Weights of a small GPT-style language model, trained from scratch on English Wikipedia: MLP 384 GELU.
Each number is 500 + 40 x the weight over its row's rms, rounded and kept within 0 to 999. Layers, rows and columns count from 0. Numbers have three digits each. The size before them is the row's rms in percent of the matrix's.

# layer 5 attention output, 96x128, rms 0.125, rows 40-95, columns 0-31
115:447459486443483498517469463507463494555502418505471568432545503552503506514516552514486548437404
089:391424471459551488512529483480475506489508578477458478488524476624520482487483556547562512501475
094:511467522498538513447487558504510532514490443494512489480489491564450475477427516489525539415472
092:461514571535544535495564514531473486537410449511520540484487484492462545532481588510507496417473
142:503533500532477431489503460538463498511482529534489522531499440526379465456397408487554500474545
093:423456486507506462531456518518482439521492476533569557521460531451520558454442489550474544482578
090:466501539511551464540461491562507475525454469526532562550506473443546542479470497568471511482485
111:545530552428541531467571572469486488514547494501496417449489516556495477490514457535559517531413
096:516518491490448491520519521470497444499470540464472426479452511479460494491505504519493515550571
068:486482514474473468443536503474474490545396534433530498514491473490558480468551447502541442494450
096:562506477500474477539487484550447538523534518537443528493485504521509447502510393528535426496532
101:556555529442524491620487409496553511523419545561507428508502468494550544503473468481477558525478
115:406502441532459558496443508479474500523477539478488526473528543484451589497487618449499504466559
088:530481482500483469492417489488476503518506535527557525466505452459488541479445452549540453509562
084:473493452518474536530533470532511447526530513445554536490517557476505552428555526480424543492563
083:526525521494584432550470458534525553434566455552522472608533447516486451494467408544500469464495
080:409429497486463504535512487513521440557523505456529518449447542565468500545441569522484498485514
078:430454480455493461550544520431429477445442587549505491439425470516527496437516535514555517555508
080:522507500445477483481534427481429554589514429493485494474480452559470514493489557431500524532556
087:604483468559520467487512513428524556513539466520494488524476495554511443488475404438509515508501
073:526547534466479475495505493463438496495477544485551500496474464500530472478527458474459478510468
081:432514434524461528486374568542480474503425508510576510586527556513520557468493563585425501461456
095:507530518537468533517504493502453517565489544483445484505590496451527504606505537499583443493467
102:497465504562533516462501482470546512420516466500444523498509460468489511570536523467431571520488
110:539565544509517488526529552573467534454554476532516532470487464535568495542565497542615436410435
081:480461523488493474489430495557450528423466419502452465555474502516459464536500503565533569498440
092:529400533465470507536498502515566526505524496500542426503483517493484465463469519423573534502455
092:558475510527506494563552586477483522501538559507405452537456552516451448551445462436475456575533
109:514462596490553419508517486465582521457491547526461502519569494465450528517512441500459446603521
117:554477512483524488470540445444533551470515485549490420543501438484536409517546409451426522534522
084:455401481497503528470529537515449473479421497438524487522525476582550517435498570460468436467512
114:521605462516509541489533566498442469496549477426532483420473500507566487539506569474454512501474
085:568530471427450492527554490419487581531493494553478529481450514549580490543469474480512520533473
079:530484467482455425563460457418540523514463551461465444514502501421543470554440474551462522511541
116:542547495407483468513546576485466514549508539520458475442427509520462466535541477514500447473495
153:475483561517517518498476472568525487518494454467547518459543522446515548587531562509472512464485
102:533492524566524497553419506528506475549540428495535456527498539501538498516462515472518429474497
105:434541462583489492530514441480605490495493578510454548508513514485502533477487555459520511537580
082:507505494488528594475484488464414554472566476536511532499552556457543541484469519471548483487491
079:498516553522569480496509357473531487531510432467455576457499480538496502452462485484487534490454
103:508449488480476543495515500489491517492521476459458508481527570514511526480508478501463472500528
093:450496512468483500406475506451454433451509555490487516485449529482596482420486504501593536477424
102:497535436573466509501506471520476478449510493469546416449449503489502518524526543486432500567602
086:531523409438397468502507500475443492483500461523534494455545506465554440539438471531517537541529
100:524527500487436532499543455475483489546517501523512485471454457536527527481532439488494484510465
109:546533493587456508535430453471494519481503519522455498512523486494462500536567477562425539505572
076:521521481405604559549539563554517448495498511481480516546462522477574499433490473488470483453392
104:455516474542488598451522501516499489538508454486498546492486590554475522474439570452637504443527
102:443512498518445464475533506523501455525503507459521481480505507460500489548543540453477506471567
083:437498531544502564449472538476511515503600413452521519485443530467458555484588540438502473500585
110:498459484561494477568472479473561511478474504438505487500506474540487493506508476460408522560519
102:438441488464532538471483498533492457483534544459560539493491557514539520454493586563433519444500
104:507487464543493452563501519472505481496455486455553440493508468552466531483583454533492538540554
078:563570469570466514492536437466518465454547579473506522471547524453517498499490494496480461516487
135:549516450499515418580475429531517531460461511567452452547505382476513428504546408556454519529482
082:528521437459485499516457518584568551490523517541485490594490478465526455531484456488560541482535